Part of a small language model's weights: 4 heads of 64, untied embeddings.
Each number is 128 + 24 x the weight over its row's rms, rounded and kept within 0 to 255. Layers, rows and columns count from 0. Numbers have three digits each. The size before them is the row's rms in percent of the matrix's.

# layer 2 attention output (transposed), 256x256, rms 0.064, rows 93-103, columns 128-255
108:101109109093147150173179114175118109121145145135135113132133133109140104165125126086145110109146116112145132167170118127144166114127126124142133124123087107108109110146087135145150154093109124121134107143107078176139122110117156149111107161114140122167107115106143150121127116157129114151076114162162106154158123124118172115122174163120147161139080133096147095122126146163117120104131
094:112118134152126149064119119152142230140162129125138123133086109159123091095123145135150108109111132123115108170127090125123140100130131090122109138106185138119120134152149065124139133137161115138129069075160172133164146128113151116158152128147107114102144107103148107166152154127119135162103134111116181151093095138146106123119116115105134106158083162119145149138158148120131125108141
094:140129142186117116145146100113108075138135084090104101133119157085136132113060118152117124103114132143126134154121121117125134144170152097089148174098107090137109171130130143127119202141143160141150105109129163127128146138094111130120127109155117154173105116115135107156140137117148120151140174109152103139104133127155110148090164145118122129108106096115155144175126112146162144140122
097:166144134119133141160138098089090069093121129069086127129077113107148124090085160073087144118110130131083155105138175130135136127125132120154109131099063135129130125103140112152133132121120115099131144161099162160123142114116114149167174122134105140147152106142121150153108126135175124165116130114144154075119142121126082110153141136107121104144132133163167165091128151125113121138138
096:153123148131146103112127120088174161063126104097152144152109083147115119141197127090124127142114151142122125142160133133152147163112140132146156120126127114120143166187125068157150133143149114120147119108186081149159117114143117187148101148120125108100142113099110171153150113149118113086116119133078127116131123107166141156131151130098117149128160071142149125129143104081141162143161
099:116114142079167169105103127125134134097148135114126127113110128132177153102122166152136129120125127130135144098175104141119142123129123119146115118167123174115148147117124129115112132129141152116127162104155151154070125120061125166161114127156104132115114115102145080124104153123156114139092138143144154131139111159126111083129132196152160110128123146120125133139130120118079146137137
080:148127174124124135128114137109180204091093111142152116115139163126134093136132139099123166113126104123106128130115131103127098122144102152123121087142105171105073131110163155136135111128119114139120095155128105140132106106147153098157063144086143115102137154099096132105098137163170110130136126094095103148099125121134106111133136124111122151137153133122143120107148150138139119138114
102:136147154135138135139121149138129147091158093103155115184107090132123141127108140129163136129139095126144139116164144125151152139120148125131108090148111144163119110157147133154074172110105118076101102124117063121128114130105130152151114118144121143105129106138124135097133163183111152153138141083136099157133173170106127120106175160087170142148141100128120129166096100134075139124146
091:111080109113131103108162125119139053139153127133113138139148128168114149139176090144106143128143133110148086102156108151143131148090104119152134123126156124135168147105085156115161111098102113154130193127115181117122139115100086133133134106119087128125116114093156163109148105116092137086119111160127152088109138073145109093135110150123116101140153118147124094123115110138112099084122
097:109141116121118152139134116144163145148152129119168137144165115162177116137156093144182097109121127136138122171165161107113138139166117144133123131139160143110085159129106142103123134124142121118130145108115146136151086129136119099106050141111130123142108125131153126105107136131102114094119152146111136193107132161157131147098157148133180129122128106116151088134115125146107113175131
103:126094167140129120113109155085167141114092113126163120115140125180097146126161116169094127116123069125113141166109136145124104137144148129106110084112110134102157100136159127170161148146146094133156109111139136121162117127123127107120137160124135113098124145127097135172137128120154117107144154145118130106129126114158116112136139104096067136118142150133075131098121192135167113108119
# layer 2 attention value, 256x256, rms 0.0587, rows 94-104, columns 128-255
098:141145177105166107117136108134119128142132100150118154092110139105140133132130132132144109135155172120167091123101131102143174090064144123182107128075098139104129120115176115078155159142126125150098136115188140131162114097128098158107128158149162150151154108097169099119124138147164093158103127131088157135146152063129094133118092111102101100143137118164136120132140135113116079071134
098:138132104124118106095109117108120107119122153090123148132144196150165123160146074108133117132119143146109104116134129092153158195196137120127137117104115187128143126131111158095164149092149123108134118149122149151110122109113155127118089165118137114155117131106094126121151127136119118135135111135111159168154137105123092157118104113130123101121134122147124140126137161121151120115132
096:182135128114072113121069088109141127095137136147166140110121143114149099157143152137106139114122141125096108138099129155123129111113126153159139144129117173129191119112175145148120133143147117077162108103094128147155125143113102152129191167095124145160146092141121107149152119171142168163114142080112112086098089122108117110107107123145154084144122112141158146134135105161092129176133
095:138127140150144108138121116105147128095179149128106130123119163071126113107129131173116055129101113097101073118110109127146141076097139141124141133100159097113119110175158137142097140135120118109147139142172136097135122113121122179113185141111126112096147148112170154135141120101174161169108094146120107141141141101148112137110136122079113114121131138116144134117152116100127151114172
091:098131142092127119133124129112139127080128092132113147138122151137106104126122155146089130147114151140102138064180108154097150120118115135164080064108135155134142080104090139086097123168128115143118144110125096165139086144116147130160139140125128089144146116177131096102104123129131160129130083139081108149132093134096133138111146141129096112146124140156121118125121098153136122158114
100:109163091098165115145115135135125139131147123120116117133087156105101133111107157102082130160134110135106152118119141141103077122139123113097110165185126122096108127145179121175097151132115121098161108100111133116142115126139132117177153112108152132104103089088124109123112128129162119102150122074152099120094191139155152104172079102136143100161116163141143166132106123138082095122121
102:085086109163132136132122120088165134116139133112148110163079125164155137140110135210129103101105169173141161118109145117111152139058116129141107100092138077126106109122108105161083138100146090113143112134092111101081122090125143116139141161162132145087151093107098113118135148158140106157124136117117108201162135127087121130125110109101145136149155107110136148110114114160111118130114
098:127103187148095141101156128174143129141134136128132076130176086120096102147134082149167160110111122101100074130150103104127100118129141124145131102133125122141134127128188131139126149152118139118112158111078149106111143105152118113141115123137101153175127104148159148106167127068111162129116148122095105109076079146117134091103140154173118154116129152129164094136158144170155184154129
099:098173095104168132123116121115156123142138160136154125140105118153145129132117157125105118128141088118165132123175139123120125152147090125109122146160160092135116174105128116100121124135096145129131126161088102122100087073152122091111138128141147115143111144087126134141157152077137113091138123130098134159139130136145139142117115107163164144095136138122209169095112135189135099144065
107:148138150127134131136148121162137124110132147139066141124157158115139130115119138137201079087150100128111111137116126135133106121119147143078107126177102132106108113108201115113141136105104140150143088116131142116131106144104139104112101128120135117109119103164150137157049122106129175100128121159145099108131136144129135055139093123132145097151138162125134130112145134110150170088173
096:129124133159115131146127134167131131102136187110081164136147096099121121125137096104114116112133067108102128131135102115131128133099124114079110126135080146104141170147144103121130166140073094143110130167120115106140147112095153096156134071126112111144125146174120132137140172068130111116124104158162131094100145078107154134135126115114115121097106170092130124138126113122175156141122